python train.py --num_attention_heads=4 --head_dim=64 --intermediate_size=768 --hidden_act="silu" --norm_eps=1e-05 --positions="rope" --rope_theta=10000.0 --rope_fraction=1.0 --qk_norm=false --bias="none" --parallel_block=false --init_std_qkv=0.0749 --init_std_o=0.0187 --dataset="wikipedia_en"
Each number is 128 + 24 x the weight over its row's rms, rounded and kept within 0 to 255. Layers, rows and columns count from 0. Numbers have three digits each. The size before them is the row's rms in percent of the matrix's.

# up: layer 3 MLP up, 768x256, rms 0.13, rows 127-179, columns 128-255
# down: layer 3 MLP down (transposed), 768x256, rms 0.12, rows 127-178, columns 128-255
up127 102:103174140120114138121160130108114096098155139135148166137127126125123147125195101129176146164131117129129088120123167131139143138149129152128145077124105116166134134155117129120149149160137118150128147140136144128119093134112133160135101143142151113118140131133194131134123166186156153121116105123123081116092106100174126129167126098125158124119134116184115112171158169137113104121144
down127 099:145147121132186139099139097096185143144137153173090136127127126157092098081084108155135129125138112089125129084134124134105104164144155134060095113132140206139095116085128129164087111161100128101096157148093137126099153119146115186126133165135145161130117106135117148163162124139138094132125134110129111121139114094135111218139123121129118113098127175159079115131113123104136130119111
up128 095:097165203146136131114155147099090123115167107083152111151154148103168143097141139122125131157124153206115143107094115101116141119115126150104104110127108136154101139178167123129148145155103124148125110119130106115118139128110158160097107093114128128133112114097101129182147117122121115102166156166154111135130173110089105105118130115125162086112147141118137145157106143161144107113109
down128 092:109112161159121129106097139110091100181158129145112157096152112089119108132119089137143141100129096134145100093102137116122127127116126145118162139134159114110149102078133126155149152090135096117115133151081136156108072106075103136100125139127134113105102117158097150133117139114149113119083065118141165163126083099164134104119158118128148164162115134119139153110107088113049126142120
up129 094:135129108120175112140119139092138103138133115138163123135129141126111140103115120096160177157099155141107144132112099126130149115163188151122134147157130114117120111074102095145091130115157128110096133123154082066122133130135123114103130154134147103072143147147157115104111174121126113113111108120145119131090145137116083110134134170182134105092130091135100189151140121142101117170179
down129 094:131131155137174132139127110141131162111097153126104128154142130104100139177138098071130122149088118112166159126151131183083137152108097129139123113135127148090133153149109148093128121151125148133158126099117126165114148126109109168168161091150080151135112092148116170122141182112115137117135125138117136160094119150133123140116137103118141136185162140166117120104112154105131155158167
up130 108:126117103124102122150134124095124122114129084122152094123117137131158120143122132165097138160116127117180158149130100119098149149168128109119158115151141113131164127120112129125153145084118131145114102106097180138131146120113102111158113115133114123123079145140130138146165132118102201139138148111155129082092122113162148167132140136118160120119128137111144148102128122138087111136129
down130 103:109107128103152148123118174140082138108128116122097150105151160108133148152155073130129164089170138115162121110113100166125157115132083062145108150147109159115151130101125121090119143107127120116174147160102143157083146167160117118151089117126134142140128118116149153134150138125118115169147127139173134124130168113143121099160146153145105144105092184106124108121129132167121131133106
up131 089:124128062124141140134146157092115113152157145133112108163116096133151079164170127126129112118109106122113121105176103129118137122156083158119114150099156105159126122089151162128122111173150149113074111101178147114095128097179146143129143139172136142159201118072161180161144159073165101147086149166135150156106123124145133101111151121112150159097154112118129147077130140092132106109104
down131 092:108115125111157139123104114110099131101154141144164156112142083098128106155158123090125160116069111119090144117124094144170137155104114129175131130137093137132174126113102174155127144160098105141129133119144139135134061116091135094172119152138140116143062109127097154128139101103149125170083152116118131103145134165179097127124133164141138177127132121173126136137119164105147158113174
up132 108:125143133156177092087098139114143134131094104163149098148130161162131173132157161136142141123156138066204121139155138136105116125118090116125147123141144147141116123202156138163106116117123144102109106173119117121120132163114156145110155062147157095123120131121162132121153146087096151118108122138146121140108119136118090090112152099113079170133135130094125107124146124133129107141132
down132 110:112113082133120096138086168155130156140106154161116098115162130174121151097118124115104120111143089142095138111125160142114155106098115136124128129128129130137146077142134129142138074137091128155113094104141091133122119130136171119087120155138171130097136120118165140100132100149141128171166116109084089145150124138120152101124173126153100080136105143170139098147117110132128110141122
up133 086:133108123100118101105129077123075148124124145119160137137129162124111081101080072102159133099144125124114125122105134126119122142109148115133149142174137148109101113148128113144111099137091095112134127127135130121119139109130134145162097113149140091135145132158117115136117102105150121115156162123118170128125132155113106122117125127133103102122110104157114148144147115128126167105183
down133 103:158097127128132157127162146134140159121121139156116104108142102098150157130135164141098072094161130099122120147121090104097138138131130167142134129143159106087154107168116144151118166146160090135132113145146179103155113106108159127140147073164121121136103128133113133152130164105129120135096235158100098129111118184154107114131129175120125116142110111154103093148129131139161114077161
up134 096:119088115142129110121164133132119125118146157113120148175110110146128127175117101114116134095121127099148075126143101169158118157126112125127130085156154132140187129165119114131134103104144134125120144125145115180109144138141098131102175172112189140170155095129160108157149168120127186122117134120096089110152117137143127097144129140189103111114147101115123130125147080122128106119128
down134 101:142141155098159126114138105118130129121129103114106093125158119164145122140138098119164137128142096146145143156169142088119104161119106125106143143103157132149096204108116115121139162157119157136097125128124112150116143115162140123147117151147166131097169113171104128135110114154147088075087141096084131126171111167161087122142114111059124136120128144159112143105122152105119173139090
up135 094:118131134147124095147147087154165141144148130100151143086120132104113119104153153133172122127152135093160188088135123127139190146138127129122117120109153140141150132163095133165130123143149133107116112075118147124128115094142143111136179131123149073155109116138127137142112174092116133154123115125150064082160131156116119126086128160154131127142145112127157121117136122133098184098149
down135 094:160156159164129160089126099153093116072114116126097108123125107123162136139120131111085116154132153127084093162135151148108123127105140127130083136113117117106120110097121181148164172117100133087128125127145141140161162123121113172114134129133089155150138129100135117102118110148108129148178171151101157151083141131126105169102095101147098157132153135122129179121111152170138118180106
up136 102:159101152115102121115113141125080114086119130159124129108117167119115110117127119128139135090115143127135070121130101111125128103117106145183125169146097116145077153115126129103109134088126122129106107168124158158151115132148194146116174110132104112138168127147137125096143139128160080159137115140137124109121158122148131137116088149108147127175115175143097113133141168099137118116133
down136 112:084086116145138170111136158100118146097123099091111172122148119166126138135165107178177094088129120131145145111145134123124080139138136141133136162156093105101139181100148153143129116099134167149123126151117132166129156104128112183143186125112152134141144161152131109086125141153121125129121162124106085119145101129151132144149101108151149106133139116131158112112160102114130102092158
up137 110:110096137165114143162184102129141106139097129134126144139123091160118122115111123152127117128183103130146108139092124141124102138148137148117114135134128166127137134151131137163114128089115098152103140116134046120150094130140103107188091126103133133135100120119156123099112161083126089147110115139119171127159151142125110139103139111120143133137152130128110090112104152145173092088108
down137 098:129084081123122130140120104145130115146145112119132157106150133191131115117136124188100095102137158142132140094166157106113161123128192137080160108106150122135122118140118134100173131135163119187044122139131113138122140152138140133111146123162174115165094153110147174181130109128120123149111118120125118150104138137107127150159125184143100130144159123129165128162123138121149112116161
up138 098:108108109104125135091127118114105128134075112159161112162072124116186133115137150094131099150182092147189144188136137110102111108153124111142088159102149131172106152130135147101132124133119101118120103155117084084088075115130144159142132112086109098123113141100116134143165137112142150124176144088106136112126086125150101137131160113115140140162140118105114124116155125091136115141135
down138 100:138139163101105133174114123153094124133108112130133178152123149108114122132096134136140153139110098154109094115148130128115112142124116108123109158124130113139112174142114118165168118096174106151115135058092103089124123184125155091138135144145100098141136095160105118171127105130151113097133117093133124096130111127104161137156136106123088169087122137094158137087143164150115128150121
up139 105:102117146104144152141132123086103131078167139149116158140112166185128121181181124180159109159160139135136142139120100130120128142147128149096113123126131127123090151148121155129144142108144120143112178132152129132117064141113114119098157099136155094136126132099117154146148161091166110168112116150120135166144114132143127121148151106159129096127155097078148081116156100152132134105132
down139 107:125097075109101130103123144084122109095168126146141103105112130127187109145162146137151178096148073155171141149113110149151127116144096122149126133134114136143097127140119097117134124113124134076122110132148104103141133122162134087136133149133131124135107078126140149158122111143074140143113121148137170137113134149112173091129061108146127118149149121120075114123102111103133124131119
up140 105:113085151129152102135106191140093096061122109144118163140111199098126124109123082126159144105100114115116134109132112085130173148129135097140149142118141145118140132156173154109122134125177139144099143109121132175107173144129176131129129149105096127139117165108087138145148125111147092123126131128170125102104140147107136133095118123121091149142176127128098121092132124179147131106104
down140 097:161131131126142161125109106155164146140124112133139114139099175134100090130132125120134100103134129137106119110137100114137099067114112125118119155132107125114161132143112128136067106129096114169135100133110124124163119147127151130141107115132141112122102153080147110147151102135115147109132143149137126145065170134166158130115116109131150145104109197186078148143121148136135161124141
up141 089:125118160092092123119122140113075168130165081111112121154084119202125135151167138171116165135164092142079110149123105164142116137121124096100115155124100112131164093130121127084106137091144142103128117145152123103114106145132127122122109137137180141122135116139103136115136162057130122091084160197141117114097102112145100155142134139119111139123130112104132149141135115123114110087143
down141 102:141089135075160116103117129103164142140144166122122128117124093138165086129112140137095146118186108109157120159116122132123135119102129132145105060127126129099076176150152102103134142199159137090134114125140117135123135126133155147141181137119084181096129146131092121153120144106142091116135144187136173114102141099160135126135112113126136170102126118091136155144112155162117119107118
up142 100:133103146139112126083130136136108162159160128113124163091102114150126151067166114158124114144136110113144124181125151116143127137143115164096106161129135135094148135118104111169105112149150115113126109108117097137098155075138158145135146118111160147112129142123148126129128122117155168133143177093159138115131093121082118160157127111127098167170107094118126123166108108144176099105141
down142 098:112166133083120121106140143107094159109138137145119112138141150128126119181170160138145143138145121116138127113124135141150135144124111096161156093098136120121120147153111129111135126159117158122068098120134117106184127161082109145084095140097134118112097111186172148092093176143093111132143112144139138129146092115143081077106118158113118111126160095112121112121139110114128168135161
up143 101:126133159134102120170115128139119120119157105142167088159116156102152084139137150154153118093170122121136123159137132112074130151160121208099115132161137160112090118160114133087159083129119177124134115134110119052118106142134064087102122140155150112143160084096116158136128156120145149096151124104142084119134119086154133121146171106152133093148184123141168136129114130142106142140188
down143 098:088108145097115132108118102089153145141099136165119136137123124173125142112122111128129115140126122158166152094101107104148134103103090167136134109141179143131156132164102130123140102084127115142142148113170088101144123125111126121141114172118112144128114140157139128153148124171124085126096147158157133102144136179145138149124148180143159131147161129125138121106116130145152177113168
up144 105:149099095119167119130140085141122082149140145134139105135138150087132119144137164125117095094106151127127177148120150125162110104121142112098097104133169139144146137124097128123085096142141124092123111138115117127139123122114114180110115153171128086140137119151115134123121141111180112173152101118114138123138187139128096122142171169141125157119169097119131117159151118152060170170140
down144 096:157126154104093159126117132141145136151155119185078139131153101074117159136094140145131130133107133139121113123103146110110109112109082109146157159118057146107132117149101112130094117083101125163128127150098132151151139099130080166162096162092096133152153141102113150118093117107116146112125137143169118120160136139065083069121133169101138122168120114123125124139172137132140107148134
up145 099:128129117108130109125117148108106119142125130116169122156135122114146139152098124075032116155104093097145126120111151112134151136111100129145165128140166148120139171143181128137146150135119145164114101131131172136147113114118124117173119119143103115139155132132155088162147106127154102132128154123095124118130140113139120130104140163084125180157145155136141118073103098126161107109137
down145 091:102117105143134124135110103135183102166134128120110127130157120161099131084163116185168130139141097140107135119138136124108130154133118123120159093152129133141082158113116128081095154106182129070143157127119116128147157130124085168122119124168112129127106133121100124106115088097157131160140102117177128125113096160143166127145165083155156095093126112149081126125115138147130086099106
up146 105:176119130153103111158121146137109123130102132142157154148112138186147117117138145159142111113132149139119168103132107138164131123175121094066111167127167097136123112150109104094129102083125150141126151070117118098114105077141109103119115157112085106097107169125138121142116126132121138120147152172104126125171150090142155137112141108139124140157099123137163106118140112092093131113083
down146 097:113145156092157130144147128115097151162097160140109116120111128106132139141131110121148145152112126127145097129138128098078147106104115132173148123114141167108116111129107098158112097115089109132117102143196090147137136131129131122122103108137142162136159101129108138125147125175137127096124155105175135118089139128108048098172092126121125126099132117134096119160143160150127129171095
up147 102:170116145136103103131107162134127100118130122126159145122149107099139081119150131121119107130138116099133080089124144114119132154126173148120066162128080171144170135097119130198120166130128130192156096122141136141114121138148144118071085135122186148156125118082165095144108160140103123109110151152110166081137132095150105095169111134134129162133098138131118123125128124134134173094097
down147 099:125124096124079106176059091147116141128150144081116160142087178129143136124147131128115144139127145172137148124134124147128163107150100135120181114146144088132090181136132118101159134120128110086161167173101115143124128122134101101112127138145123110149112127114097121097136097098124142153143113138169105120140143151067165096078153139152143106124111150101135138087120172141150133119103
up148 092:109120177134110039104148103149134088147136140122135146135107118098162114122133099117164126159141126156087179140104121117143093107117106152093164120137107090110132143150104111100104120173080067122119138131148123123103157117144141137114152125086126106130136127116148098147164104147111134124172162151056159154144108129120139144120119099131138120145141146124125141161125120145145154113106
down148 098:153153159115147157133175113119125102139127127156134123115099122133112133129130129086119102118095130107202160137155107113178149100096159112115115094172134111138122150130131150131182149132185197134152150092137125109116136095111118102114134163184106152132157089128136130143150118080152126131119153114153137162127113128152160123087137145163126122117143069149119148123097110122131114124190
up149 103:091137135116095094152105169143122146145168164087140135134115110160124169148126123135107145198151159096093152138158113124117129150109116149149089141092120114135079113149093069132118132140140138134112122123145104108134124129142117145117115135164107152125148134119121132139126111159144117129124156144120158116134122139127163120098141143115123092124142118113103140146102126093168109164160
down149 111:160087119086118102102129136154118197103105183143147151124108125123122123146136098119154160135141125142144136118120162114143127115154095180115107172097105122117143129152109105130097115113110138121122098111148117159147142137138109161079150103120172137139153121084123102094146114131148083132125125130106144138134123085136144121093116114116127119113115103132112119140133120119103159093133
up150 092:118064108142131108124145138132135141128136135113146145133148120149100107098149130094169104129138179106129106147128096150151161162126151136142147193128134150133100140139106151125133148149102101101120101147122165122100139158101084125134136160181131173126115141192135133132136119070149126112135101174150140078139142127133117121166119084127098130154127099134140138137143104119119118152168
down150 098:122141137110132115146110113132131123118111116103155104117129115127142091123094136144093129081192100085163128160137123157145155129121134108130140116107109156119112147129127112107117143122121131139116140153175092140146136112094151138150142077104117150109109145105107184122117118135157157127117136126157119138105119122140109123152081112113118151120121111125141160043140157153157158131115
up151 104:105119136085104116175135118125142147148135148094146126099147132111125147138135163141151159094134164166107139113127127089121119094161124109125133140115142122141119098162101152077118160107117157084154135096137119140172130125133147163133086121096168092124130097135124117105181155113112110083132143073114101140163130151111183133110128164104127140118108132126115118040194115134140145099129
down151 104:099103131115105116165142131148077164142133128133132109105145130092139141147138115151098131084174131134138119115131139092118124144101073133125172155107138126083145159142149127153133110159135106092127117097137105098150127151130154107137121140176146124113111117161131148126104121125132128156109133148111175130116125081134134108124126138095158136129133112078115125122119111117145103143080
up152 096:125115136156105100126158117156123147138167138122121108130132138159121124139127135118127148099121170075111142115130172150096137094121135112111143104092161092146104131120119111139155155118139158133153091143144149112111135105121135197129080115101138146106110118106112099121120158146143126116129106139146133069133132108177118115136106193151113116145108172108127130123121134142136166123148
down152 098:152125178141141130088133126097184131091118097129190105210164133126110169115132106133122139128152106123126150108126107123135148116173128156144126127118197151094135118121126143127124131126165133158138112128151104141133161132124102118126117134200115130126141125089159121145117127142094125083143114103140142121153096103125139124135121159116153095120165137132085122112143126145104089140148
up153 092:172159174142105123127144141176128116108118095137120121104105114133144142171130110112134162098118110103137116113121119122140139129141121128146145118109076137150119090076149135114106095161145137142096082114138147167126135170128146124142163107150128081119095176162153095133159080131147117117139142177116101141148124125141086111126104108134130133140129110100092097097121117112117128117122
down153 096:108133142131099125125173133159099178092130111163095103136137105118148160118100149136147140109128138152131135167123129135125169158161114154141077118127135197118116113169111175134133119143113136128145130127129153121146143157110143146131158128185132123121128117128115107110133131152099101160095114140174102144156135138128140138135106137114139145111139094089111114119088122107105103102112
up154 093:118172077090142096166122143107153157133168146158147074113127147129139119109122129135110120090113097158132103128130119124119116108152161124156168143106122095157138124130132120140139136105114125162092115099121136087120144142128139163102140141106129138101097144094144144113142123118119126149138139138085151162119163110115101132066092085130137123125143086166157125159162134112145091187155
down154 099:129133143113128180117154138113107129103084126112114070113153158102085091110094131143131113148125163144105067132110108120124140138131170145171114125051098082113140141140102154138096115107157131155122116094134104123113098154150148132131164114164104164131119136159136126099099145117128122163097141120119131098112104114124120089149128110132153168178140142117095132123127105142130166100133
up155 100:114117076147064148159095122151146131118162140133110140134145119147062162080104134130163120082103147129119140144140120155091134103117189090137136110110140121126136185110084130120115131116140138168104161117154139130110126146109165140100135124156106104139102133181088134102127106152159158168132143147122143142114143130078146128115118079193145087155116170132150150099128139137068126140082
down155 091:156160150161192146186111150117099134146127139154123148135104106130176107158168118130113115173116116150121109119155091100127119135123110129106131108108148144078151079102169110109136113125103098159107114114103150153119122104149150110134137161093076122107134110146160125129180124106087108124127107124136093176129142131182154138124150140063118124079142133126108110144111134135180129107180
up156 104:139103118145109131158176139109140141125120191143142152123129112129123082150090096111156154121069128119132141115105049106127132099134148146110100111107125148194155098110123105148123123119131148112169136095120125131142184137110143106104129091122134116115103111202113118055080109089168132089161150120112124127116147117126190101131093114128135099137092128155116138154170100131098133102142
down156 102:127097147166116091140130117123122162115101144116107116142135100129131115133138115130116156167162133103138158115099134094138158121120102099128162111110092134126159161136105173105077153137105137082114117085151079100130079133175163135138111121087143150096152126146094126140136131110148120157085136097135134137177188134120114137146135191098121121136156151124108160102090099142136111122106
up157 107:077094116154122135126121149154110107107130152135101129111118120109126108087105138110093130143127124163127121196183105128109127117160184123118086104126122110157157157136119134121153151121136092111094083180138143091148086113134152129107163108162153158120100123134131110113082142129128182154134165161127077132129134132136143128130097125120154084149156118140113130115108123104193148112139
down157 110:149142166149151184147140080110139133150087097113115140120105153179153107113118140131151115153127128098136130157175133123087139120164142112114129105166143146126133165149110129105109139137153118164128138160111161141126111125096158140121134133115095162134101145095145105129132117107096114131166095134128096169177152133132129087133091114131095136134147156143107112093148143099057176152141
up158 097:114129155117168158182110103148072097090120139100118173111098126155128119147136158134141114113110150130105105105128143096050157168125149100096150092117088137134151128150059127108118122113148124090134148123146132113114089152168138125122081127143128144097171096079122143087158121111148121174141132117124137101092127144099148162113118145118112135164100174114106111098133139145136136148124
down158 098:106147152135115109149093112083140140153105097146099116088125143118110140064131104161118110154117125143158146123102137162108143130163143164115119112141145121162121138160119196109129120073147137163129118077084126149135129096112104116114161130116137155099154160157153180118145105114113132150141108139133131137137128120168120113120150120130171134113190121132181114143123075135143152118116
up159 092:148144152123107099056148105077104113126141123117157089135089097106173130122125140142125084160085153094108155183130097130094147112150123142101149128138159106150149116131133113118130105131123110161128144202127135143116117080094140131113138105138128084107119162143140124134145146128121131102116184140146148125130130119148180146132114100142105132111165130100100126112131201127073131102132
down159 097:140153161149097134118121108122161082110115165119081163099122107124099153135146144148137100087123122090158098097130140102126120117129100101130119124119151155120128168128146172147154107094148095126172093105098136138128127137151135117123121152120106139129122119155058131096094132151121168157123094131090099122084126153138074140099127159130152110097112117147137179094081153138149107054119
up160 098:148130108117144132128098128146106156123173138123116164065147167108157112136151095188148128116085150149159111139113112107089145147164133118120135102077168130099153090129140133147136102131062150130140125152115157123141171129137126177168125142167132158109119120133090137179158131136133101114141161146177120134116168105128152120140114132089139156100136119139140107104103104106128114111160
down160 103:078111112143137092156159106077132092055122122086119121118125116120101132133133147125151128143172116127119098135157131148161157146142101095137131122170105092184138140122151117139118121148168141141169161157123119091166116139114156081144145114110102136142084149135142111112134157125111099119152118141139162134089152092113157143138111104114135089113072122131122134098197143132129112116141
up161 108:100110108173132119124155073129129103151105115118117171130084070151118130101102138142148112133147118123124136133129109138104064115190126128178145141181139079133117117134124121121075157124160141140137134146141133128121144166141157118086154124121125148135105167140148150112104144138143108124154164140118188109110066164125136134151176131128073120143148122149122139128164082130071137149084
down161 100:104132089138125185061085114131125091188131148135146134106174139123148112177126165113119189167135127155136138107068163098101114114116127085168141186123138108103126132175177126113148169138145126089137135155156126127130121109124076098142122123154123153125152152136142140125146110156099098119137177139165144117116113133104123108143133132124166145118142121112151126123145111124110147138167
up162 102:110154101124109134155087160167101094127119131125136151117129123156145147122165105146067099147106164132129116101122143150108137096142127107130139113126160113115124150086179121119126152122131138133109097135112064088090095134088103169105129166161130140120087120095112156128105129071092093143128163128131171128113148122112112114161134170139134114131127111111121135126125121187138144147181
down162 099:136103125154107122127144109120145127103181144137109167126082131126146114143144147137120079095126159095132131128109124126132145162159128113146105137128091155141158123123126160118124130120114120166123160134098095158102125107133128094105132099142128090094097171116122183125163171147138136115155175145103103134124101078123104096105118201100124118136139127086135098100118183167194105079142
up163 104:099131120140158117143120144156117109093172124099197135145146183123120118163147126086130122128150143133150101164107132144124126132150197138130120116125127109125106104154114098139116139147090107128143142157144118101116114096113133132103108134130099154137174128099148073123158132154142142143131174175115108126130138142090165138141158123103135114128099115156153154092121121138128122087112
down163 104:137136180154156114179138147125162132158096097133120138126130116135131127116134108132128116118131134072117130140137142103145092134154139126138144068164137096124169172117117172087085150114152140117138116149125125150101106131122089118118095118110156153076164107114166143120184130119098152110136178131142140155131145112185164117138137164090109122121127154099117139112149076155138113132122
up164 098:084086085107111134155103162130144130121177141150152095142101113123145122123126115131152152118106157146134148123110141138171130159135134103073129129139138136164134147131124165122164118153090118109149113182150094112092121109160138148133127174106153097087143113139109131131109175144173123127160115114108112147142095125145117119147111174126134094164116105182110148161150155151114175148118
down164 097:125168168167136126129118166138081121170114126096129133095138164120121121109121120122137130090168127133112182145113090118148116138071109117163142117119137084109112101149130183143111139123134126129150123132110125108092161152139141153137096133121116141136121106146122131168153129130120127121090132099169107137104132139070193109138144100127085114116128108135083118100106156120101137145129
up165 100:127125136112062152095103164119119120125075142137147119153130136129161075138125151111124114122129136127190165130156113112132102096135114167114090133107130123094107110154138150120117148111134113113151158105110105091118133098131144134133126159138077128144105141095128085142134113081100141068123147121120114129129110151178136118155178121143137158114164137149139151138104116120169163185160
down165 102:106149130133139133078191119154131105125173120130068094104108127147134096118144145159161161171122121155093151164110107122126117150162104106190109127133124137113154131091126129115121111109115136114130147138119167102133175114151109116114110137124125117088122126108133129134157178141149142118130135123111139149144139108125096146137119161133099143133158109145127139160110116117147135164128
up166 105:122129127180151170119113129106127154085107117119143118114159115162165110090145130128126148116157141095112091096127146148110118108156129102145112129127132086121130134126107113168141177129113115120118144148120096135077149171152146171095137144153182144148114107179101076169096099109166137168088131102147114141118119104083134134119183102113131124140099123176091160072148105125126118146141
down166 109:124143128119130098110117061143162130104174132099117139169091114172135114124094129117141144113112139166143066134125086156180140091116145120141115112112118113115113123125131154151120111143117131131140137139128134069088107131107099075192100159103155122142139114119175143153135088142161117144135109121131161130115117156126135148150155144100116113146119131125086176122116100134124107124103
up167 097:107139116084152079154088141146118150120123133166170105103140186101142180134171091142118083122139088123172162105108100147119152119078115130153125153151162138133119158112140111132139165143146142132137143096118127171140147127145081143149125099134155099126134143162142144142129138120131146153166125150114119112128109138126111081134090101123091138154146124143140107079133158148138120127178
down167 093:128123160138089165092156131183132119100125138103082122122108105138114121128150097135146153148103134128072110104124193144127112146177118150144124153106156183139111122144128130108123119123140100128137113140131128119157122152096166124134102153150139173063171139112098117118166113118092121127148167100147133126140119134095139159139174128170133097118126118108124130129122111110085169119077
up168 101:119172091120113162119093120116137122157123163102126149148154138138141097123160136105128145149140090177125151162155103149122077122120138140111125106100136148172125127118102153102113159087141138131109116118139132105135097111130124118119125086109126123129121162103102162193131133112083125114160125103130139154133155078132114178139086134102145120160101139149089144147132153096126142088141
down168 103:141150137111118130139124138136108135107086148159113128124091129169202101115143141100091134148141103150143135147128141114172111107132106145104153099105132117132116190118147112135087156156088138114122144129125129119123120113132126143113124114100133151080105150068083133101116117141162136092134063075152151160148090114125172111125117118119127119125117164072164113102131131122118177150126
up169 108:101156117107096132109115126110152171130133194096144097115121137109089120095133144195122170134148166117102074109148102128097105145154122143128138114154161130121114140119109143132159150105118124125123111118116098116162098151122166137161132118114152131138090153147142157136134131144175131151126081112109105120146111100091156107154142088155119112137159111169119154115091103137140152154149
down169 103:143111109117155130176094136156125122096166148094167124138176126129143124105124120148157119142151094073113128151136140124156154118116170137130133120127105142154114184138092107129122164092152132141066190117120179138130101144104147116128141125126116154151164110133133101122154175098134137117123118155130131122150163128138137110082115148155108108139136135088130107079162133107135099152122
up170 084:148178154113132090114123154134119136107107091093092121137077105103168136128138121092120125103108114116109152115113138077083122126162115129123123101143119127143123122131141130109117135092124140121114141106136167133115140149126127121110149102160157129120150126113155115094146112122138147149146110128106188097135094110142115120129143128128134125125173151167131187139086124166161128117135
down170 096:115102137098130110135110137122126173083110135143120117151118122154101133106138109137127089082129131120132111150171146071105109140116126148170166116125109114154145126126147080151111127137135099135109126100193097083181106169141150151143166143102147091121190143155142083135102129142122163111139097137146108172141156146124121172105168170144119102178167090162158130153119111117126114103108
up171 112:078112100135118140122137174127084096097111114113101126150135123164106089101134142138107178118154122137167106140129096112146145127099162114147132077132153117131130094112123081137123091152143133115121139127125137079136113107101124110144112095109150140091127104165109118087126134123113112113170167133126126109147134149105104110142113194150140111163172133121141109119178113130101111124142
down171 098:139121155180161174115152114104135095155096124119157126134126109118120132114129181115164161169114142156129096127143126142115104100168154118134067091076144130153116137148129101144109113095119119213127118111145115145117161148147101154102114142104145127159189141102103143107098152169140091148132117145154102172134169143126118188121161164127118156103119141130143155132140165134137176131146
up172 103:133088131147139156117078120120163145111111127121128167115143135136095144141122198118135171135150174094085168117126111118154139078149093091109126144186114105128148124107135118119131123122116129101146117161155114161134148130128121145139139148088135161128121140122171118115102148106086106142141120180111117099163093134111143139148095116147106149133086126173170129116089154111135138075139
down172 102:093114113147182113103155106146116177104144137119151106147114127145153125127118123127112164073114179097108124153098146127130139125129151151124137125125111133127097171119142136116179095112112158108150166110122156144165145142125156155119132146132126076181123132087110140113172076107120123146096119138177119122144126154136153105153171119107146146082116121116085106152133124143150147122149
up173 093:137112122119130121160124155121136177103119043113145154141145101144147117146106173139146102125083143099149130113148135119141118133100110111112147148133143146145149104127114161127130111139122156109093147127123097124068109150127120131115114126112190100137149150127124073134080154131129121129073082151111132074136125146166106121121112158153102136123132114123161136126160131134158126141133
down173 101:140144141168103137085113089119096120135077100133136098091150080132137110142151116099103129116157160112137139123115140130120110144153198139098121144121115119137094151200109118105125108168130122111098183147136107128122099105116164091115137118114153131126162135129094127100100134187135095129137169123130169095105139111101076126122079106144119150108137131128116125148150139101128136122170
up174 098:123136104123061128107132135162102117116157115118131121177150121105157179136127114158150139170108109119176133153123126125125131190129131097165103098108146144090127119091141101080108063151158122128150130141145102145146084142130096137138188093127130132096079124122119129144151141124101108147103141125151143122108136117157163089143135138148129135136066109124129113125119116079134144119108
down174 099:118152169155176111145113123106119137145153138121152162156097136124101116122090075078128151141090145146153148128109116130148116139111128138075106117170114130145108150138098134127163116118132137136126166132108136139124101104151133146144117087093155110088109134156102103115146126086138145132132154155098115078103145079140151118177147098156111144135108118128130149138146134167160139135181
up175 091:126116130162127086139114176117128149138114116115135135174106098165137135158121137112158120129120118105108113145158085148105133196125143124150137122118134145123153110147127154143128113130130093167111127138072119144106145192073144092132140136102156081119184152150143122145149142151153107114128114140113158101128127142091103127117085115141152121151121129175129144118136101112103137128089
down175 093:180150092150118189097141105137126083110120110165108178115143146121147122143126158166152185133138138195118112095106159103154101177164129174112128097129133145095134128163174102097102117133142157165184104154133134126113140119097141123140115114147105175149131099108141118107129118125110079150130085148132109115156162132114146084090114084113129140135133142143122105098148122116110131120122
up176 095:113115140127125146115149073171127105138100147168113146091126135114140074130110102135150143148120141126073176087119087143100100112170114096149131141103135118109102111131128179143088150097073094128191151102149081107119126129120136138109131122163124158163144151134123131174122116095125156123100134152128121070132091117111127122150141124129117110116125144130161100138115138091127122148091
down176 099:117120095109133145155126145150105145108070078125143124128130176157162131140112125118122150155089142149178120132141145098125129118114167095108118125144136155151139157118121082122148102124161128129100085110135142151057135107156125107112091146130164129126173088123126091079098159111133158097094111128147156169117144152127140136143149147120105119148131142145166145114085121183146064109132
up177 101:145123097160100149069126119115118142103150128129131105141137132132153102107127135140142127083132122153104144125110126140131145133167102123135163082147141131134121121136129127137117140153124129120139154135134129128143104095137123089118117150095139123098117142128136123153139117112116131139129104099114128162121104087179098140111117138130080132145112121140172138107093188066163091145142
down177 098:084108151201116126152110101106092107108119143121141124140163104120152154115109113138125146160134114069153128148144141107128144076139107142135162085145112148134127142136120096150164135115147120197195129102154115130104051139093130116119135148109093151112120131075133145116127129097126177135153150107111123135134128157080125103181119173137115136143086108146116143133124187145113096161136
up178 102:128100176138112131134143133120157155113120125135166102161192150113154131154146115100145098147153118121133163195161139147140139163191111139143138134132142092137156132140107165147130118099108096127123095125129101166093149148122116141143160126122122112121092096118160162126112142134090093162126170127145154129118145168112145157127152167140102142118124160139112096117110090135141126122110
down178 107:136148156107143083074142114121116128124138074106138085106096143126110122127091120069131133144122095110144124107111124133148124158166132156129142077114168105153143121136137116164134116131122106066129115151166137102190082142152182116137131161162127134175091128142159093131187120125087131156173148128105152135133150154110139142101156122095115165190195106135129145102136105134149110134133
up179 094:179137113131085183159123143134099097131156128127112156104128117175106144103115058133122114142137127154093112097142139102119095153091098132129129141112130098130114096143119176137116130132156144139119147194110073153110137141094125152106088085149103125086122125129115118138125120163135177132125121137134135166122146101134161108105115108117135140156113101150139145129120153061141136124131